Weights of a small GPT-style language model, trained from scratch on English Wikipedia: capped logits, 367M tokens.
Each number is 128 + 24 x the weight over the matrix's rms, rounded and kept within 0 to 255. Layers, rows and columns count from 0. Numbers have three digits each.

# down: layer 7 MLP down (transposed), 1792x448, rms 0.0781, rows 1625-1684, columns 112-223
# up: layer 7 MLP up, 1792x448, rms 0.0814, rows 1626-1685, columns 112-223
down1625:137123133137122147094126144139131097128129108158134176150099138108131163134100121133136149125072126123124154150128154137154117144142109100116127107113133150125166154108166151145131119175080103156168122136127093146174103111145146109151117104102123136105115161128146138137168105083102127114156152123139152151092160178129106141101157143089
up1626:136187091117151106144075126151099098139114120131115085122152147173101140131135132109139151126111085113167089098131165128171122118124156108144101155110105159138121101057129115117135114119057126138159120154101090149136142094127160152148115106137170111186119092127152110068131117151073115105161128121147101132181141171140135129131166110117
down1626:092156132139138164107111123125106148125113112141133162139134145119125096146112155089144131120128172105084118129182138156129164147124124150099145150154106132115104147180130149107111117137161107164146104080094137088112102153134132101120139134119132094096112145124134117113131138180144145115139104155120125121108136143147148109127114121116
up1627:133122136111106114160135148139161117171128126146117140128147131111115136074136124150154126087136147110144149146119163149129133141082148116129127173132134102132096122164136152101140068114121087148143107077112135134152135142149145094136104139123111147122098122136107137144140123123127135095157148103133093086175094153155092139122122124157
down1627:149136108124136095173162158137137141113120095139129103138116087093148126117136163144115131118154139126143130136169116118088157116110128094086093165113100143161139185157123083108112132141084105107112136167100103178121077151143088119132140132113151140115115112144099090126146162141097153160108139118139123123150119133159118132097140122146
up1628:136141130135120136130157145150140102103146111117151106143090120169146171090123100069142174078139131135120126112128138131116125172154120105125120118119109152168136153127126167143119123123123137129109122156119132109145121137137133131159112117115136149107148153120112125119091115101127135143156124120120155171113129128098104145154117171161
down1628:111095136127122113103081108140135123137132061111138118122108127160125137140149130147117144103101125137130095108110153122110124139127119117119185178118104147131135110144147138135096114088110118126116139152123163158159168087100126116125124153086157120110130092098162091089130098132121104159138122101129153134100153132117113122161152166116
up1629:151117102108156138138145137119140165126143170135145142119129145130083138109142092133128118106136154120127142104163139107125149133133127108092152138130135166109116137136146110147132130112112114138141124116156109110126141180132141154098141143162124113122145164112136113117093087152162130157123131128130146141118103123133140123142123142134
down1629:161144155097142137140116143123150117131146139109133129108146122162115117128098093136088170154105114102086100114120144139125127153126152162105120144171124167146137135127167137131137133110128119135152147121187094118145132144112121142138094126129122101108122141116132139121125154113156151130117125108143086126133119165110081125106151150157
up1630:112141140087139092154121132121155114111121150151156069148169127131118105157137103153126126155104123129119124122128159167133140125091133147090105150112139100124169148123099103119125132107134145112151120143083165121114145133101134141142081109123118153171080118140130073145126129117116124160112150112137149120102154164146102124137126092129
down1630:164138110095125085110156112107147153106114112133085152133187163085135161105114107142106097134146124130157114127123157161145108120126088087160131123157102128116102114117129141149105129157148123138112129139080133107069130113106111129147132160120126139138144118132147145130111203150095116136120156094141122159081192139132114167072117099130
up1631:090161148106091133178110144152143132134104113142145124138079131125124116127177113161129108117129160119107125135136142127124144109134108123103124137128125140178146083133133121129091092136143106098160117136107120126167122150140170121101133147128107064125123085123095166141134074100159153116131125125154136105170141154139118121147141112105
down1631:103164161155158186123157164118149127138133145140152116111158153144134106128154072117152153150083135142139126125136138126114173094113122168166148130101146133123126152110109147139095105129117155128108128146119151082098137177181134114151122127133170143153121139119097100111127130155148140115158125114148105117123128115156125113159117095150
up1632:079138139145067134108102138120175109142108158159129108148101133117156134157115081106116150140132113139130160151173132164144128182112120105182153056151122114102131142175153056090126084097160114095191139123129096116141138067045157119107166150134138098140138160149106132156114151149115070104117118123151125114087152152113117119117128157144
down1632:156118125173135158119169117090094156139160136124112153177150100149120131195144184121128087118133067113144135142121155129162107118105090093133145121157099159152115142124151149173141176121147078151144119096122186141121111125099109154153147133171114129138146146151144143108112105148156130149152144124149109147169103147154169147089069185114
up1633:119098154151132144144123133179127114142113111124146132124149168094094114129180161114128112117147107125111091157119136154142112104088094136136131107126168097143101131155152165119129138132161127090072138112131147128154170112139125114096107106173147135167149136147154080133141191136135147115120132131152117113150061123131125122165152142064
down1633:152128125137172127077149086126132165135160094103112107155140134113127119140134132156145108152163103141137147149150127124129176154105154118138145135090119141165173101126137121097139090152138159167144134126131153165111154155127132091128129157098094102101124149137109153081126139113132101122178182143094146139152157128142142118132149107109
up1634:120131118117111120104154154134108159138092134173176092161139101109128109166099098125161135116148173127130135164161118133142146160112151110129153119098179133085141136199169116155183137157115128171131093135140102091114144121120159114133104096143110122165141129124131162112179157077142126156069168074175105113111128159152117102167122166124
down1634:122087172134158115137132090124124114097122100136124175113137132147086120134127133140144103154128114136097154112113097138148121121085151122143121099105100120135131126116092142114152098140149116116151082141128118131137109155063137107119124134113148097162112107137165179088155102119112159104146154129093134112110144145139092111101185118139
up1635:168144135182141141125095158136124149120117149139124154101150134132123155106087144164109133095149124095108124133114142108097108128150110155145152139117138081110125088140174135094128100135156095166138115111066090205151114108108123154141114064056146159133150167150123149136141113143138135094153134149169097131097164144126169113134122105141
down1635:149155107123115142145121099091110135138186111129087106113156166135127127112167067125106157128156114135161121128111138147106136148140128166074087166133121147093135142101132158171095099155154109151101151145094154154128105124131132096130124161098110145157116140126087132185123083119135155170124149102103105074128153166160161166102157126156
up1636:126153137076118124143159162088077183108128108079130106107134097102093129189108186122095091147126109131161155102117130129114109142171090117185090160124081124158133134150143135122119148137135087143103181159097131109132134091125177124125206147224096036104125118117107129151158093097142165130124121149103172127134105093114140150132049134087
down1636:188099131141143120099103128160148125109126138179091118097140118156109112094148166124127130119095131112177139136117127109114156137130106113110114124141106118097130124144121140083122132095130130148144106148126133163151087163151134105105112126088152146123138122198153153134106163084162129114120124132119069120127115116151157140127162153106
up1637:123121142158090160118103125132158141126117148171133171129091126154134102130129090098151132141158125120145113134134126142145152158123123118120142146110112113175117129151144115126130121143145186135129121116120125141117134125183173128154132158113126153143120130122114132135149120146120120123117136129120137116110148124143090116092113113159
down1637:107135133165154145117150144145108147137119137110124138150140117133164110180133091122133117132096140144150160118127093131132138134113157153116155096098103100151149119152147118118177112116158123088101174136135149106134107114127130129168089095127129120131111114172114142148187115080111139167138121142119137083127136076167102138132145138105
up1638:174130160111161121120106145162104101133131121110153087116114172148128119126149141146143121112115117128106087208085122141128088095118137142090124116159099134109125123147150141162095150138096145089131118150139141093154153120135123078098100137124150149147116117123126083143174090119088124100124136101193122091147072088136116122119137132080
down1638:099124138113133079096134087106098099114130115151105140152093090114148105111133115127116126161109059120113168110105118141144179143134104093107128162059070120158127174121109101142162105072127157147135176117157134155087107121163129164145123131137125093117154146134140123150130163098115126138128122084123110148100147144123163150108130129139
up1639:128159170134117138097198105171123128086136108085118073124126147103128137163133153154131110118119122109142126117173137158132132135156129064111109110115171148175121135100133098150140126150119101081114114138142127135142119087129121145106080144106140103099184102154102063105156143130120111084172142119124155139152112144118087114117142157107
down1639:186165111138164108131148141127149135134135141150123132094111124146063174147117149156128128143117125156125140098136101128186128112146122107098087069129112157113096134102135185144150107087170129158196136125134093129145127112144139127130109126119101133142156111148121124138121140099148110167155142073088111114122103126111053188152103133106
up1640:118155114101098150156145090130097116126141136114115129109119109147097090126118105070094114129123165074137145114138160135146156119117160125115103134154123106127127145130113131146159127126129143147131120133132168117133137135129128137118135139105081106149114152137112150113158137110139174109121121150115155133157115124142103171143128138099
down1640:150135135135121134142122131120129062164177123133079145102141134162134125118108132118111125112103160136105089134113117153129153084124164104131162149127130115118132147152132127097117162126064123131154115102100123131116099134107124129133127146114139110125124141156147132098134109121109106101158112065122119168102100120140154128165054148143
up1641:153133117093114121139109151134141104128104086135125082079125105130151126165087147136113132113127097149176149130094142177122106143126090157111112144150134147165152104118063088163150121142133128126116138098126121084144139162116149157135141125123120147121092133121130158094149099109076143124096143115153121101146127103146116150100147122119
down1641:158136142117140126157119093098115126127195144168114149148092166084108123125131104171081112132154106116119080145091129149151069142100173109112123141175180159098086171123107106124118103102127109136182161122130120084125169125103081108110116125124111148130108155109095141101127144140114050123151106116105189168143107105165160100122141152121
up1642:136113107120142149136118134120140122135116155165126139110141098138161135109117149159126119151149143111108131113092110147091094089147112125160144076126094123152120141124134109145109139109156108107127108100117132114126090121153149162102142100145080123161134123120137137129098126156121125162144164141145122151132149115154138085169132160145
down1642:134151128111139146140158122116102107138119153104113152107146144100139129159153142134122169096134161161154136138128127145143106082121136131150080107150124112112125158118135118144124122144146124142115113119101127128148164150136136162122119152157131098115164130133153122142161137133118113118166095123146110132094107097087112135146131130104
up1643:112157124096123125149121160171134129141117123145112157142144106094131106118147121139117108112104185147151093116128129151083150144098125130143145156119128187113107080160135146136127086157096108130132141160061098152116137100118118176136134134134118147141107117173122117179162110144082129131088121081069144133093120131161110091121099090102
down1643:181120111128105091156122119139122117132140147152114121104120093121183161135162160122130146083162107160106130129167112100100119132138107172112141094139154110129127102156123156169123178165146162110137194137108095153166151133117148137143150085164143156086079113154138124121124115112164151142159151160138111098132111093131100087115141135135
up1644:113091142137121144155150172110129109138120138162123147124124155109109104085124112110119121135114142181129122130113098166108116117095109133117136154117157154137123135096114101129140117138120143158168100150133114132115119161137138143112099132115134143132129124111117139121136141123129180106144122120140115113138142114131116157147155150164
down1644:130125117147144142137137139117107125128116093139093127097157108101147137081109129114114134094106101098130120132094151134087084136121103133156104130115111118141156117105125173113122150174143111134148148099137177141121138147130122140118126113127115166156087132157147083139133107171152167122129156106145115134137105137107120123112114099127
up1645:148120185104133168081146108100105098097174114128126120176116109107101093133115135059159170129151138104130138159110152112137148133130158162122118144105107164156105135097130121105144147125103124110149136150152104174100145072139109147122106098151166157153168120131126127173120085141101114115141103103098121124094136163102124113133120110108
down1645:150098120122102128132121113114162134104184140130148121109130172126137162132173091104075196113138149093135116095097140135111114132103097090139115140152156141134082089146115104146132136126114124143076144147148154128129101111073112158076164123128130117117113171129141139137113155111191155188144086150159098091088155152130120136153130116168
up1646:125117139105079104129111125164130133119101128089116160153074114070153140111113143141122157102141123125114135108132134133157162126125140105172122109127096100119118186120129081129154147161105100148109113093133135152149102126125157108129099118144109102137103102126119129150158064147137118114114106135067109177118149134123129120105131155131
down1646:104129112155129159113165135113136134084159118158141086138132140144121148117148126113134121125170129121097109110098123119163121107116136127141148130148123130121125108157158144157108107092164120165108160163146153111128097089066160125133096157118167110114132132153159129142108072149132147091143102112144088146123149118120154117122137129108
up1647:117096122131128087121158110147123072067126166120169105154132130142163126108094123127103137095137126146128129105150143112167159109162104160187182137073139144101107139157164110115154167116087154128141124085140159123098144078151137153143126133101118141134129148153105097133113108099133104168101114124144106137118138127110101106139099107148
down1647:136126162142153171102154134141097142160156139121126136138164154104159118112137112086110155134132135082133161094136092160146129172140112081093183184121185141081176134105152126094085101131119143132116115090109145101128092114149123177112122164122131145158122117124128111081188138134134123097146155118089123094142129122097106140118157118085
up1648:148148163127123125166190141148145087133095121112147155130120108137111161147140190115115130108063112141123118175186101140149121128123136136130152105142107139143147129109128136117132102104129121124109145130149112151114171170118178134130127145164072127146155102111126179135098130142122137148108136136163150150142130106119151135110114159104
down1648:126140156100120130109114117168156135067145131124095126143095103128146129144139141134110080129115115104141111145157126124099163127135154093093120122104134130143146123084109154129150087132121136119134098135141178114111144138099137097131111132099115111123142126111127099120125123095137143137106109164115125170118117150164090150131139138125
up1649:074163154104154093093130112139119140103132116124119146121135149081121142132109137114137120118095114157116100128167129105119120149088140136127126107124158111138109097125132128166162147163144149109124143100115104141125116112110076113136136168131153131156143120132118119133165150117139086137106143120101185065113117079137101134123208178106
down1649:088143138068152079135113115096099076119163066122141104122125146138151087101125129123112137125131122122130141149132091137102110115125129122133119125117133101168063146126109139120110120159143137122120146115151150129135151118095099155130114141184124137133121139117138113114132166137150082124131148139138121134120113123078109182114129088142
up1650:099068157143095148159150113141108162123134100109126139057081129152129129143138113104124146110113117149131114076097149131138113162107111154098084133087139165139102155110144122145112137158070150123121102104127179127110112124096113142108151152085118131177136107066117107143145131141131159113152141114143147101126116143114182101079163122119
down1650:148108114113133189161086178114079160113087130113170164130096133114114092156136106149130101088093105085125149110087135114139140156111137148168103118122109115097160099142123074100142124128119120104121118125095130124122089113125137109157143142134128154105086165106121106116152136091160112122108106108110069136153189130138121104155128120148
up1651:167127094118138157145157156135173091122146153130130126059127134116155112150115131142072150147137118129122119143140140102152147092093146153133124119103125145149134095119112136149117123112145160122123129150160160138158147141116163157134133147129163090149126137124113125100121125162178103107129149131098124127107108102138102118106141142123
down1651:195124148082175135139122160136145105110106172143108125125088129106084178110091124121160135135129123119154168134139125141125183179149170109159107108097141150094158110157102115132131166133092094102144153148129084127111145132164121122147094161095134124116162110087108140129157120150125107152130134136125172108102133133150137079117095108157
up1652:127130130165146088190115125161117081151151113066119074176126114173154116173092129148104175108102137139133107130135121081150092121149134137126146169100151102140151161117122144131126147140132101096138126107131126096116152121128140116129141151116152125135128101110110121135175123149143119124118154141116141139080079166130125134137118102133
down1652:148113149134144131098126135096079100098130135146151108121168144128152149166111144141134159152140105110116113149154115113137154116138195130103117103120099096114162157106143124133122158139128156152137080144103117158140116162126106122111083108120129145115136100128096132081120098078113081138141152099134144150114150143143140154116132126160
up1653:111116108097157114177116152159147146074124129150150159085192142141121129141122090146137168074132110134120139135139149123100111145126143115153141126156090143173147131121175130121165129131138141135086128108134126150136143182150149098138150139105138114170095124146152099143144120102082144103129133163145080128088111100111108121116120096134
down1653:120117118141117105109162100126154159158138090105092121154125117122151117117108125141141127151119079128171138109153167142143108164080137102146069173128117095088136125146168122094114140153180127177124157128096116135170111135162126163074191112162152118139104135114085134122121120096102139132169126146141120120132130128082144115122146139106
up1654:150129141095129121107066151179130105067122126175119126141130122090118100092086143134150099126140139067120102086103087143112082118110145128139127075123170186120182077101130125109143100128104135152153129128146090137150168155120137179098156150143158081144145128167144117132077147146143117112057114124058103127118108151121108132156123111128
down1654:094157094147089119105115130165125131160130140108122147161100078108113099157156121084123118090134128070116141096145147131162096142142124093098155172142126129125116120098145130203115049146095099138136172132137099146189153143108085143092116126148119102097118110161082113116132171148116162117162065150165080081115142126148158131115091115150
up1655:101119086108147133121153152118082104173118113104137121117123156101124100118148135133138115135101109158154195041122123115086181111136132144121102116125141095169152093178056124121099097133138130115146125125165115132180185168168127153137134137097105134117132158090143130145118084068126130122084133134106147145135099128105097128073159126150
down1655:116174107150123106154123079143171107109097117108114115179135136133092084125119161146119119088132135129118130178097087115120145110080115115129121135102103156132128176115097124107174138144120166095084115143137206155145159121139101151093108151133140139129131116130119109128136110133114142184139127128122159129138099126169093132167136124122
up1656:165115142154107153111104183158101151117154133125137134106122124135170128133108173090065181135113151118134081104137134158112108114150073114101124123125126140119104127159129126113103160115112133135146120102153139122115087131136138179090116136153154127162119127129122111140106155151160148112128117148122098130098144136129137107117115123147
down1656:118114144159121133105120110142176085153142118135102120075133113128102114139147142121126157110126100151107155120111142147155118126138099111135169157134177136104133113101078122156113173160138176127112099119096163100145148115152162169082102126166135065103134110174117134102122144091124122155132165078126094137176103168174136180116125175100
up1657:115098090124099119087121169135124138097090142141160154111121147109174147139126118115129122102106111134144099151168097146101159170113133131151161162116129146111129152195112143114111124105139138117108125123172143121160144099141170125129089068114116125162137135142135098109105146131137117159159138111106161132120128129145097146153126187157
down1657:127120105091132141137106145127136100114174135093111128157121107094101077115162134124135145077086133089150123147150078166083110155123142147127139138129131132111082109188140075146141096139161137153096128119162150131153124126147141098100103128133117153107124155143120116115091152132151143111121120137118119134129113130111167100157167142121
up1658:114137138120151142108120106139155173147125144108158083137135092117136115135132097119140140152151138126162151153098169169127151147117110121103145135152141131135129158143139129165141096143088094087103098111151146132120078129146127138134107137102166116132083134119150148144124113121166101150133113158158174130139119138111137084120112103129
down1658:154096081163124134106114127090078170123120167134160094122118095083162116101126165172116106108156144095167138162110158112140179119121129160137146129098123144112124082128115107166155130165122103132100088168156147125137114095102094104096152134123152105087135129123134149140164141148114086176131127138121126115125129105120117167147101082132
up1659:126139137126140162129105106136111118123156148129109112118084169122129108140131107131115107119155139115110153116142146095130108132131111098103154103135113086113105090143133114097135130113134105122129148098145113133104119126110163112126140124150111130140112106124108085124112108146094158164145147103142136112133157124133110139134113164097
down1659:155144125133150128126165108145157149146117092118131150160134091121144132132145121144137145123117084118144123131138143163131128150129130127137137107112135143171154116131103133098125107120094124118149129129151115144169130167088123143139104088093155122096132141135148113115179162158137157080172155118118133119120141073115132151117180114119
up1660:094083131099157163111091141115137111125143155108135140095064109112156147119141096181154111151113119180133147127127106152129107113162130078130074112162172122155147141121161163148105104131108126074166132168092143098112042141149171134108110099094149140144083154128067104115112134137141113150117099147133140100139120167089158102174085138112
down1660:170128100154135140105094136124111132107162153139105121132148146113094132122137143116105118136130176107118138157139114104160144098146141136122123140165105141093161162123087112148124140166101076107113123128154139122139089126112114151131112125103131114101149144157165101124135173130089108140110152124116112127116124130160108114114088141096
up1661:197120152113121111124128073143170114137087188162140120113121122116131097108106127103120149094114092138128134168113161122184081124109125131130144107152069142157155142104134110100156149119129117134139142123119162101109144110145119143130109134115096121140111197096087138159137120117122135155114095164152097145153153130127099121143136126130
down1661:166096127169098111117173116107155128139129129142084190138150123105127115081101143073128129146115143145144147156144156135153120108121109105092109158111115099135123126147118163109119147142124159098110111091140136107093113139131109146132118173122126126114127067159136150109118169152130185098112151156137112168103096109120100147121157148118
up1662:144130104180151134080156109100140117136171131152091123116150121096083122117114103135088154113092154153139147081129102116092163139139083123157116173118174136105147150126096133125158139154136122113073167140170101120140167131100122180130127168114187162130123124119131134151185125125105128156188126128065124149109157170116140168143099092166
down1662:156088092151137152144111136132136140119125139131105121127109090131093157150097141101138105124161122118160108118104117163159162102112098136107144150101143103146102099117130121132135105128122114125111123154163161091161159107112134143124118138134113145118133100116149124145154113142152146106105073138103158111150150124144127094103137113143
up1663:092119093104131132130126117152075136088126164107120155184121165144175145108130129096113109126141123142133109169109120130172121111125137151163127133100116142092137159138149138105123174115104077075157126124164145084158142097083078101105150114183169137121109124117137140139148122136125136117095109124155145136159150120128060145097157121142
down1663:160158154163116107178175124134151132145128145143147118191110162154124109138146086114104132085137168116124151160133132150181108136126149140169093122107102163128119095088158134089103139102107150116155140149102102101123140103138082141143083144153198146120123101114081101169143140137118086115075157115112127083100104134083095075104090124112
up1664:096163136121105137134130118134137113138156108083128128120155105105151144139152144099105147146125108124130141123116163143074101150140124115111108140121146146151136141121133139139177129148077119110128163098125171118158161121134146123133135125097170130149097122133116137142111136113102115107142170116138164116156163161126123122154090159132
down1664:069110160082163102150185119116157110151109133144110121070097161138150092141137133097126165110121144113107128112141170123146122112145107122112125102120138124133137133081147106112082108105151139165109131117144094087114139099103139127159128172141135145158102157162126121142130141134116119138121114113173082150151143144128122150110119137077
up1665:128139172111139127166168157131126143167134119147082139135140119104093168086133115147158176135114140150117113106111116138123135144127100107104124108152130128106135124146158125133141112136121126063125122107155124132113155119167139127099119118107101128157165138109161145106122122132133122107117123114124115116128126127136132152130118160104
down1665:164134070119108117144111104097100138120091127106120119173136128119094089166171143156089119123080112103144114103152133150106122145095168120127125120112100082164099149137112125086101096112128072151182131098137121154099108114126117104140112154109112126089058146130118110165103123124206143156133099138163151128093170127166138134055154113134
up1666:143183090126144159128106147152124128084119116140161157133132116101094109159134104120115150124173128120110155119121140118122086120095116155135125111133107130130140142139133128067119136097183142109167145115100141110155105140105121109133126129108092122164102108126131121120140125125106095100121123157154105129138123117153138112132112144142
down1666:130093094134135134131167112131149116097118150142106133164120111145150119127139124089129114123160101131163106117145109103165095131134153116126154139129129132155127117115150127118155090103154158116098121167099123154121155118179127163136076132132119114128143131170130151115135153115123121134108100109095161153105131140157128173125139132140
up1667:158145192134176066118113135174166115143137137147098124118125068125126109168126101155147117121115142129128119135124109123115115109128121125160113147159182143097126134111122128115139146156144143139102120142126096087133120150092122160095109121143122072141155149100127100110106113105114112122098127088108149087121145124105187100142107135106
down1667:147144101136115155184130156123130101092115120131178097103116096083138086118086120088098104110135073126116141128177131126136073138145139114105125121144055099163117147148166075152132107154131140158139126154132112129128150089156093111103144169144166127139111117104122123135186175123135093185124127120124123134093132111133108121154115154112
up1668:125153131133156165137114112152126125170106127101130126122086113091130095102117163127106167112105170148095155154153186120161128097125187153131107126121109138137133133084109132121086134148116108101154134159134158156174158086169145131127130096129125142156162115118121131134134135123128120142108138097152132115157107118123119090111129146116
down1668:109122125086149113146125091143143157143104126116141128140113099104109136125107153083123147068150129133124125116114114125155169127116133136145085144125142119141099163102122152128124114141173177111154125156181105139143156093172115104110103140153109168126103135112175095100161121149126131140118151123146157103162114126116111153089134160131
up1669:132113160110128151111128138181123101096166171116154138141143113052109122150170160091119166166141119112147074141108118128163113129128072125192114100107147125137118061171125141126133088142126157104114096159175123197166147128088100117092082101100124138116171142145168171160161071164119146165085181129148111149108135101136150161097122172121
down1669:111102123127133145132081153136163134179163104185154160148153147108130130108128141093137083091154113124122124132120168085110155103105162141131196097129098163103120168148148131118111131117088104152137135130145157137141075150134119137140111070129076121125098134149105123095080117113131108157156127147145134140119091131144125168127117105109
up1670:107130130118136157131090145126115132098153119142156088135148142141127112145124093137131136130144113111156185114138116124137148144171146122116157091093123098101095083140134057104128079124109130100101136090138137129119136106161123124122145146103130083128158123097072111125182124131166117186107141165116152121157148112090107110111130136122
down1670:133099133119148142093076122123146148152104117124143114089124129110128154085118133125146148105107089103171128141094112094112149100081131130133127161118132158113090119135096149107124118125131114155153125119135165154156128156123101133114129134118105113116154138138145120168109157128129139111122119189164107126079139147182097157167170118130
up1671:120135100099157111139108149109123174114143159111076084108131132205105121114128139107133160115151131117141133147153136088096135153084152138170126155123122133168096138129148136117153101151126150123129140156154143143084161074143136121100153142160131115141152131125107143116132109159100122134126125119143133144106115143113128124120144152124
down1671:161074116129129114148120177115134153116089131141083131110129163116101107182137138122147132122110145098163126131113132127123149127139118111149121128109154157173143097128181111124125128127140133177139153144145099123107138171124114119132118081102121125125095111118085143103118131124117148101106140130136139160146126131167094174129113157120
up1672:186100138100126130086153165150123080156103102135127129101143092144152118148144136151123162221147083134122107145146144092110062142097137162115142149078129136122123085093106131107118116174144145090102161130180126094224162091091119118166141165125102115118152139132107097112164151086114113148139105153137133116145115131186127127119134156133
down1672:127101134115122169125136140088128121171128128124083117129145124124050099171068124130135075105143133150127108137166095137145114137144116105109150100088101130128144146149128171049160147134057132104135115156145129129124158168097099134134131159157128114178117146149108112111172190136134100079156141132156136154185090183154126072138128121150
up1673:136157116098156134113110110156100121084100103154112128115151151102153109136142144097187154105145117121063107086131112111109136161143117172139137171118133140137096125150081103158139098158083129103125118147160151120099133117139124102113120147114123109112114126122057116126155099146149126151142150144129082113155122129123107119139114143117
down1673:105084123124114086146127078149136118130100108148103094133141143118141125143119137166109095129156150124127144128105135080081096162126168126150117089092138145138155162100111129151158093150121101132150130122128118119119090123136092132134165167137118138147111144120160164098148122111125146132130115132147131106141092170132086120124118176151
up1674:117159116127159146108166179122162071086126127155132122076109129122104121153093143133094108130102096139104137106115170146136114087128121153139112108103104108118154126113133143107144120147149159120165085182113143130098122133118145091131129101110119137135103149113121106137090138101164144150153173118131127172108114120093096135129113128125
down1674:126076138111123166111095173144157121137123142116131116144171140153079132130097130154101105090134101106094139129141106081152125139131129118160132137138096127157104120130141106123133147094112161170098125142117162135152114109135106109144139122122151124130122129157097126180147133126118110103101122162125122128121138189125178067142153134091
up1675:166123109161153157104133121180085144113147180181134122136087069174146147127135121150081139136145149181138147127122105159118107129073191134095161118175133150124114151115146115129102112112149140188181200057166174146120163152134132143133143150143167126110128123098129094177129152157135140155128129126153176126112106132119115174124135132128
down1675:115135131123104119077088148098140074110114127136112099166149148117130156179118125120146113144113105148122179107146139144165156140153102127203130117084142142111150147216156134158119147101096129138179161095153128146111135132147117155079135158106154112092140132118113090118167144166124101099137078176119155151117112144165096108129125107115
up1676:172157104115122113123114144124122147165174133130103102132116123118128149134089135117127100122092134142132116112161145116119145144142126124106145106126145131125160128133112129128124148103138129106128115113097145152155137121150126139143093143110131124109114149122158135099122122151144098155135136154110141110150146123115108113141129132132
down1676:132107155074141147178132118146123115138104101143142120126087149096124136139106105161138112115129136139102108138134102126135138141131114110138185116127161105118151160136121120132144139118120129164152090118137105107141164142136155144140112133123113147142107172133140161136142142131109145152143159117107125094145139133132122107134112113168
up1677:113151141125136147154123180114083165128116159155098136135123175159133128126124134112105113129145131182149033097169132086152066122069124125153124132127115182109132147127112138123143126148085142076107146095167144136126108130114088109105110100132101128151185114106141124143077136149145096143106116177170112132075099115126119128132155137109
down1677:135125174108132148124137143161112135111086108114115109161142131148076164103139130147149148138117128105144145092139151097163157101097171200161136103161174117105117154174136122118128155142143092103150049129123127118072159120170165143105148084135169118129120108154141125113128143101107110107142105146170096131098147101119128141167164159141
up1678:108157114157072124171087139227044115138144127121149114111107062124155142103121170136134148138121126096131109144110189112155104105143120091105096121141144146140141138137131114129136158117157140118100104144173126102098039102142108166117150173140137127151168120112121126131092146140119132118104121140086136108092133113097110130140145142121
down1678:099135145139116106146110119161098116137107108140141119153196140098110138156131131131095137094141131117143122093132120138141139146135119100132127116128168123144112095145133150117127148169191111138108132141133151099134114186095133129091113154153131134124120117179108169152081186120107147151106151157130151138102120084173130110102170174079
up1679:146130104114097126152138163153085103106115169120124139146129146127147168113082171128142148132136129183111108133106101127128111155120127108159150123065142135135132115133132107138121116123112129116126142125124084142127131112157128132112104183129152110142148122127193092103097125150131115102116127121151161088105136096081142156135124148131
down1679:145132174104201156147110144095107125121136130155113104123127120117131110104137150163069100099145119135174161113153136150128112131150127111100091127117135125067088150105117135138152131169103122142065093112110145141119152163166112188151135097154118128157130119156124124091145145142132117106114084097122148126102147127128130130068123119162
up1680:125141103127112136098129139149117187140128099102147176100163157123106157098112100133122112158128115110130119143135206116131110136110130166122116128107107138099107119133171127089124132121137132172131123106144169116121107093125146126106123156130118080131165095125132103130115134092137121123116118175166142123111116157134140088088147115135
down1680:163150141115189135145127154124129130150121086126118125143152134154133145147135159133059088148121135124148121112139111127130102112120114145168140135128139152123168086143158105153129093110077173131115127138127129082131147168126149129149118110147087115083136144125115143134126129123155144135152093137112144120125109088117140136173120155138
up1681:118117138115150131146146130167139111117161145084133126120123108133163108130096112081119139164110145119111173159158097075121103105092150108121153125104121190178102148133098116101087149137134149146132165131119141134148159129122128103110091136152126076174108101080103127165146112151135124125141125149107138072187110111094161107131137157133
down1681:135170097117095130132169102127145128119156134134142183181137108160143083122109133122119113149162130116119115130146169134145113140149140123073159131114142109132128111149135124156117137092116103118130091126135150096104157109146133126189136092151121117085099102116141083149121096162136127140080136154151128125156132096120110137105162149090
up1682:130101123124133147139146141144107144179146152140108121137149124149150161143141159108145143121092116084108121108160144151083176142149117187092141138153178126118134127126172097098105139163096101090081117147106077171165147132115110174090131130116111120115173145107111109083120115129138123176146146103141154140141108133127130122106137108096
down1682:140106108148107133181089125122125114150127166150159174165204169086093127091149152155127158128135064109155071097112133169109118129144098164131147157164128148178090137136142113126153123109141117097094158116099116149119146109144102158153130137153141133130118106132130148089115048106141123119139143132115103107141137152159164119141116111116
up1683:118118115106149138144135139144110161157114151109107150094126132098138129094108113095145161130089151101127138120133107130142119141084135143164111108125144151177137122119148187136121110123135145126115145130123141115140162125139114130120136100129141086111115108088065147104117100128145146107085122137131105128145127152154088173136140136123
down1683:104119065161165196111121179131122118105149136119107152150141113142144125148107110121139106141128130124134096137101141142165138157152125117099124134146068140149116114124100134133144105086167150141152093141122098114170131126113137145153109103120093213152099141145109150122157141117085136165080099150077116092149105164112133125110108086133
up1684:161137101132128090120123103151105139125155151133127109129121129147197161132100148118144176141155109121123106117193142082124151112127126157137115091141097148120110103145121125125099126116164078153114137107095122155180131076134102079128154090136086095164099152135121094133117159137101112166101098170152112145155101097091149073162124123090
down1684:058109125142120111128129090130165085168082111100123120100174143142155132181164149129174187104153152139093131144134121103119087105086135170073154126108104127137156080117132137121117173138129095096120112133111127130125125143128131112091092112143105116153128096154110117112124099160109109142087118123091096109099162119138090140162124144104
up1685:088135147105104125139131132124155094139116132141134116116156128132115153141126106137112107124139123107131153118106126093120103102124120104149148118118158133107136138163155117101137138127127112114154144095112148140136123139070126130151131111140123148128099127121114161156118123121123155161109159118130129133147120117141117129133128123162